From a checkpoint of a small transformer trained on Wikipedia: vocabulary 9848, LayerNorm before each block.
Each number is 500 + 40 x the weight over its row's rms, rounded and kept within 0 to 999. Layers, rows and columns count from 0. Numbers have three digits each. The size before them is the row's rms in percent of the matrix's.

# layer 5 MLP down (transposed), 448x224, rms 0.0531, rows 423-437, columns 0-223
097:466553493506437477556543553447495552549519550523538541389521461510481484493494591581470473513498525506497554524393477438469482540441495507491484501561497501482473539533509536478506498545519577552464454527479537370502409458495441479454460492483508492516459505537471492508500522485487412482516511461515483472524440524520483460523533528535555487520436446507521562606580426535518507504410508505534522460458460436499446513492469492457452547572501538460493401518526519500512516555440491569495537567517487492439495578515456548489457501517478477541535491472466530528487495474576499468475478524542527518458514426557510458603469570528474508519487459523477501504471496498503502519552
097:569584524479496480494510459538504524523495561549489525526450537539571521522472532492497438446492475571468477533561475500501546465481455542540525488479456493516492498537519471557528479467520524488548498468600427517424511580544547509484462473483566501568479491485474523481447480513585491546439494501516467545531467430407529483457500535492493549490475478496488458520510508493551513461503473548468513494500451508455467557530529396530550527579416473456456428537464519505500456490383535440565505497463426445535538540528514524499576538444498527537569458442538533498540522492487553484461458520417512452494457506516514546501418546421478449480426478503563528471508519511469452473503
106:442566489492561504501494575480498530545516514490527512517511505479594511509509530487559541449542501454493476454485394508485504494551458431471462488480517530497574462488493516554453532502538486456438499475493496602499563467488462549527484538495429428464481471460472483460593492381504523507494481449461443544455472538464537434493517475508543504548502454496474540457538576553469460477491454477450608543518492531529537531536417500404532487473419561415535562572488513516462543516465529512457493499504540451534488523413462407444467502561471546527514550510538565518506490513498517512489537493496485556453488486509479477528544525525494464538559487578500527487529539491499491441463
072:480492553562535487517497498539481391499490486496567508456536557524531482513522487521484486580529575467357535511566507416456394493510452505524495525465497453563502523500536499492565379532478519519559521539465450538510511459488503486549403515478507552504447482435484512537507450411517477490528496494493525489459521507494531513477550457514533519510576535499497496507450470556532460517501545408488553556483507498507584551553471514554523512575507349472534512461444523502471541535467467484542536480517463470508601461466469435496534504493436491454449490530455525513519515542464529538468479506509483531427512492451535509473533486502507510446554555519472472466455508478497476506495
107:454529544492501530526489492566529573502598490442474509476501562495571461399519473541571514515484502465479509583470460487558512542504527526400483463490506507564440549505501496535416473561467493506434489554514503503485575471496437485535495489416406484474561505443503512508550513509528439550516503468509496551477452465516464484507510489549514455522517502496552501502549486565558485510452510470451571540479549449520434445459465460557466497510521528451496425506481500545439503524503520484414466487552476529430515508513479521585468552478411469507484459521489493486576458503472494436485451475550560449513559476497533483500445557489553482510449498517522445562544504597546476528444
096:421492437531485459491554534507511483518557543508480481577471527514486553520493524549509585504517490502477529507457464507503547487457462438455481551566557549483508424458470466484511498580542585498489420522515492410516548570495530513528436412545491517467498448502473529511556531492441501520491494476501473560470459488427488453536520442481522537435556425530505461547491506422519514564454499534526498493460493517539498474492604498482442516468541482509475508454429534488459439585493618525406515524519482556445474498483518524494474568545496476475509502542458444436449488487486519445584516486577526550448512504489486438485536511478544548456479549493541448528472554485538468506529
102:568423485443437449476473535561551480448468521498562545494458478539455461452530549395540487471438458482587506441505458577443523493447512476458554457535588550534465482523536576511484496480503534490489454501519472566512420505468496460546496504451490431499491529493517524518419452489534498553500448468584505493522493490574533475581468504441512457544532488518432546499524486412538486502518473524542476508450526461575499460455551473435522476496457552548519471503389467556499490482527550499527456534466513511553491496526484466564506550506452516461516492494518509530538607463497515535554459511542489582516568433481458500563508509516455464500469486546554467499470511460490506494488
106:518446573495505457563434565532541461457472527521458437482524576488481483527526529473472500528432541488471521480457473520483475455514469508454513514447558545528518495512423526523509550567499489581494466481508566478493491574585499545512437452468554492426522452542464532503506429479515520440456530530528573530466529575599440479443441474454569530523469482478495494544512530484487578508491527434548417486572408483464472479476485459505553537465510503485485579543519451512449448450518534508567453483469541477507540486479529477512480577503445522526519520503465465529496502546510500501549483400519559512541504547457541417503481465538508460461500448516509449558465488465521504443569
104:562499450530460512554527509482522465468438435572477465515485456474443555540511446401476548487531498479486520537549536511509422475635461484569446431501493515484511551483445408495495562482477486513577488545514495495540543459553548483492483526527540494496502525461545473491510446522494505474445519405471489483529497433517519455534520552511456495515533535526462473480452488497469567523561449463532480488495531531501478537474508572563425421470471481476539495492496517473477532539438497536445455490483464464491537627480511551485454530570527549508536485562591494512474588491526497557525448449479536484475522484508454511476506526519443515455505516496414491566485437549473453501574
109:562500435412545512421438530535517375493548436475522519529524460480487524560488519543435542580483501481519507506492481520464521483432490425503480505486456548478438534458494508491478498497434553562482496577402537465474487451477486544499454482511502457547569394469455512519489495508526486582497505528602511544518486418487450464498561468531426468395475558549451569506551500483507527517524519518478476448512545499447444499525497487552501532498509471521540485471453543519490523537567563496508477490439495563476444448491540435524495578520532513556488502508445464534447498453494487530498514547470527527543479556530484483520571516523535452542505516467575504515485438456540491520530
089:514541537424512424488522487550536517575489503522558525395538445562479514495530425485486413500495406544504470502529470442488503514476486503453581537450500531429519538536542487547536555449495566455451559527521403513524509431449464470435543548449457475473487532479529471468516471463573457510513484452447492456481487542518517452541524504477408467546505547478497493509545518465494467549474517406461495555547443513444529549419517472578506482495502472482490520523431476462525481493566413498528497463524535561496481480524548501546516512537468495493511537469516520512536516501394520548466582586498535550528507496551544502507504510529439489548510499468510466477442534541488480501576
104:514587497585529520543572437489488432520514410448491501419445535507520546496516509560546466493466471468536456490518485482488487484575489485385495552547516568502517506543482392494515489515463487515456547448523507482524508401488496425518463507507495510511502527490508486456575561382551498463555481567450500526471473556503433514566494506511509556464462528546539482551484493471466507440457473474493489488449481436523490508507520457521609543460476450480559462436536499451463436544480528431487469551510556547468490559487509497532525471503498532616531539547527504516463471513503497510490530541500548509485431523542484512431478541495490498551503551520466500518459470501457446576542
098:523477505556443495519512518541495536540519544539513496520578452455498410456575421475582478424533499530458527494510448466512480441535556572512547525486537482557500560487398492474548552478518495524458444543490542567538521544454461464484509470443465451447458471493444464466541535455550544522456543499442507491465513517511556559443485495561522496510557481541442527528547471470540527549460504501513509421445431483477514524532426522496521484471519533549466492566492568440521500490459485533508484484510452429555535497450436507450453539562559450508540480478498472490423525501487502597523555560447517494517470519460501499490497467500400544521515465448488494517493469546577556488433
109:506557481499448463499512470514514534449522463521427587484474443528475494500482484513477437503563479503527480532448469489526520532472548562433423555514506540474367530442521470530485423480545552550433515556494495483483518513503524491518535523512462523515470494535550485488545508490524489530534415468477534525497547508484521524556534527551481517509492477458501537548476463465462456516492491438522464478535515546468458534446473506510489486574494489554504418451478549409517518579452590433485438511460493517399507521491466467494522476488492591493549512512500518489582519452496469543542436472485432498469497518539504526428535416532496519492518447568487515596507516574535517440628
098:516475520458522432453499494431455502470429529528530509537557524539476487557474488473548526536531511437516561529468534413527494497535490481477446548569529413462497582525506502568558556506479469497508401502523497501458429508463521503468527466492469456488439495408585459538467516430526525449506534466493496517541390478562494473489568448458468486521523486486507429512436529537567512509544500487509543535515475558514475538479513448505531454538486452520491510475520539495486484542455549466516508431508454567467483473489484513516479484557511476484569498547587485475534478466552434594516582518438491488418489530421574452566548559512490520486495540544510478500498513469577504434496
# layer 5 MLP up, 448x224, rms 0.102, rows 424-437, columns 0-223
100:517458438524519492496558532522453466499571513460538446559432494504469534536460493488497532468519469463502538494558550505483516529486508432488449532502475521439491530504492450438498491549565535516491432475464545453483411487505516482568567466489492493588465557540634506521510540476512516516520509447505584465490383475513482598484529486539544478493563464516470556462454532543562417496488542458538485536516552511497560511467549518541563511485566504492525583503496490487487533432568497479486467511567530528477485455441481491490434452489500439452545511534469425460451479477511427501456496452512441503496521635480479499512571501477468513470477504531477446531494537463444525513471
104:491403447527542485512477417574504543508523530487513569535526509517481480490487501558507444610500477490508554412496597574530453462521482487569514533512452535510424527470494524525502509531460387475516433507564477459508532582529501466488542478588496506446522443455544513555496449620472454521493502433545538501546485475524483520444509492432489484491467444507525520494503505462506471534521509551496526425496477548486507451500458497473477535475522445502467458494557482531429480428536477495498547471570550516467495566549462488504432541476489527484448530454482579577452558588534494552466504509421501449496535508461484498532522523436464521501522484482507497517557499532431483504510
074:510491467468483422469454497505480533486478479495486507550445541451556493578579502509487525501526527455589483542479551561488536477522497471528485555526498514469488454534475572470533523503569460514455470467517509459500500492567470547531510459447530522568524520561509444540476464501523432406467477508512545480509519489415504566542490510459497503456434511477498513506464519505485395439510555504455444465535501516508499500470478494500504535514557553555452522453526486562590480535559502531470516523460503512499556531521438466424498448487474479558526506476570380511470449541514507476430450536492487464581520527500527496524444473429527591541541537457462427486467544520429574398502
110:503466516540505449486539525470521538474471512461576494549562515490398507535562534588466405474513538532569519413470521420503504456416474551528512547519496479431556491431502480490555455506488526524512530544494458489548449543464538517479470481544539544419500471479497494477427521464487492441513477474480492537522541529551576548467505513487525547478479557486464524496440476448512469483449543569507449394448508436418520501566542554496567436531484549523495500507548470556579528524552494544571506466467575417538548491489472523455493425513496507523497518485555499476470456505488554482501525510504471520517527464456483447522512516506457510488460557492497514428469526474417426533539
098:527548534451565517547504455562543500476526439476506505503514541469541441478519445446525468464549481441588547530519505422516486497521477514534542448452490462580488476516541472402461493486485443553546590508507488576546473506463515498463576543484479480535478508490571499457464513499528495520470506497499560471499518495540474523512502506499564484577454562484531533496497449522498481420503528446443407575501603483501464519484413500519501533517484559512492520559562513559569479465527493441436474480491473434495518479461482436463544511513466484493574458509529450457509472461522505534511531479433404527513453585510443478527491509528476492459501454492560549498507444525392568504449
103:541501423555488474484524504567465564507487498512534491533504521445531463465561537515500560491427500546523462543530495489510527506507457452556517492487525473561496465546488505557462522493457469519479554532515538493554449507504427328516529533542502476489544482469477461448494479521556526491474559524465577520453458483500493540501478548512418505535488493500468527497493460539479480433491480421447508595478571497446543436517492486564534487539490480514452553559599528494464441440436444509565555525462509551460475564461486470470483515504457487493457509536489552505453515432448583476444498508501471481507565527474542453448499584487506427506567507570494495445554522444492447482503
094:541526447495488557438564473504504523505494531451500556507501439523533484512493468501481541470453447530530473481621599478516527506555506478536496473523427516470454507498497512486486462491548528437505533487444400536517473425470505476472521552517478481541478485516500445526517564492552503542486502449470447458541459489423546526572520523617501481463536504515533538430447435491515514510532494550481569522439531525522512464532541503444517482484458466506497408439498523474512598484443443504403488580531507556508427487540498560526487465536519487395438503491540480506475516503488500522477463538492459501497471462514472608432540532417504548497506517481533551449513479543510558571504
108:494497520459461460409503535518451429458524520551497538538512484469533516504472517483537570476461493516505458474451537424496506523521466539480504567501470500498503560536515442462504518499533475449548490525442512542497481501486423580560544497552469485551494517482458439470492562446564513432521541563510527506435492431443587536500443491515574485444446446469543486518405455549508488591540561458461460543538572407527468529509528440494479485530514513543519535610479475482541477570503468493539547508517468509533528509522538430464425428445485419509528480480505485590501464499470505511534532490552505497527493504545480548508516469514481562479543439518469484476536565443515517432442
116:479446516463475476466461519515559486508565480559507431484553516506546466510527530449427491583571474460396442536545540566449505473554508543480444533495454484428499457487470599520479465458594445487519469469484475531465556456484531512533572473506533492484503553513510471524475465478576516469590499507497483525444434476497498516537474563449472532527563485530510504495532528476471467549443495445530484515481517505537504481479479494466536502478491482509561405496488475582463465490518427523463533565562540435476481534536457498490544494494438572504507514495492478519447555503508448472521477497579525505446483535490496495565423540498589610494497433510512493456508542569463543429458
095:470476495544520517504492500442471446463502530514484542557503568474557586497481525557494485434461578447412537485503512568478438470576545525512467478489523444530551460500551501464514544570474514544464488443491509448520586502550506520507545507606510624550501536486523498513443480556453486556458523506504480552533542481411514509488460439537530569483471519490523494508471564496523492421480463600457527486445489434496512569484479472454509496522549570446526514516514468564482528517491484496499451494588474469477509530421467475464461483476525506505518453496481552557502450469526419519508410527462468486486461483459519473475496468471503498488444533516444445519522518434565493547413
110:471458502514501557492475532531585490520505545622515455579510469587467519436460465451468505566577494513477548455501476565530497453464537461560484559473506448540452466465488555495458560497510521463479513531512508494490537520542454535521506525424480498564415440475472459519431502531450459503531540545592454457530503448505481453456511459520467552521490498488512471518469486512461428497518533520520546540458556496517580480460464550507488586430475465510501523503483497514499537478546473527454483471490447450526524433503524488492513502404536418445525542457511465574530536558442521528516499439531471474518521547476543552494551478517543511466474433571472490479509513440514499411403
098:534513528530499554505489565556513464491516440471503487489470540509588492519504518493433654488514460454476466528508472476491525428559482477501476540509428523496523535482498518504539459479477550454530482481476490507494482529554483519508510455528461468514519533503533492512541466453508480442543542510466565503460455520525443455494416508459491496438552532450548483560443481477532459466538533472487512461476534412547503463481447507547549497504529513535453538417489493526514516542472497450546510432553473621584464499542595471530512517476427575500504566496496546475490485484425476496446487442584482523567521515604494550442539473520546485418526518519456424491420496482499452477537
105:467478499500548451496401489471596525542486482497518468534500465509549519479534525496520495511559595493432506476525545484444486409513459483540490473527450415547558542535532479491505485490395530500534510403498465507523490492520543480467497489500545557462575431482495475530516516557449587530534580505525472454528518495517439451428528498442521559455479591541501460503537554554476468460483589540513510474522477479523503576479479483537592458466566520437496480475532523526461473457526475518462524441537515467520460532521516433482447505488600443467434496519511505487460488468564541464507523471530486457475559566511460441532549506434461503501490548535498513554465460440503470451478
091:507512476479529613492458486510501554522533439488499497493486483534416509503494563575492544429499494535528456510526538541441585441435509551467511465461509523586491477485496468482446444433462527495508607583517553499496482504493420489513447497486479545484530494509437577435443555566498515544517472524467547432466572533465461424440470506494496504459510538502495572521571550454499561431457518517487450493506527447451500577547427490513499554554505537498537443565481492502495495494527506491516449516484524460461504507537515523542521570554510556551469442513505537478410475487389497442479499528532537510526517440527444540490479500486506485500444456468487532460566500534438514500529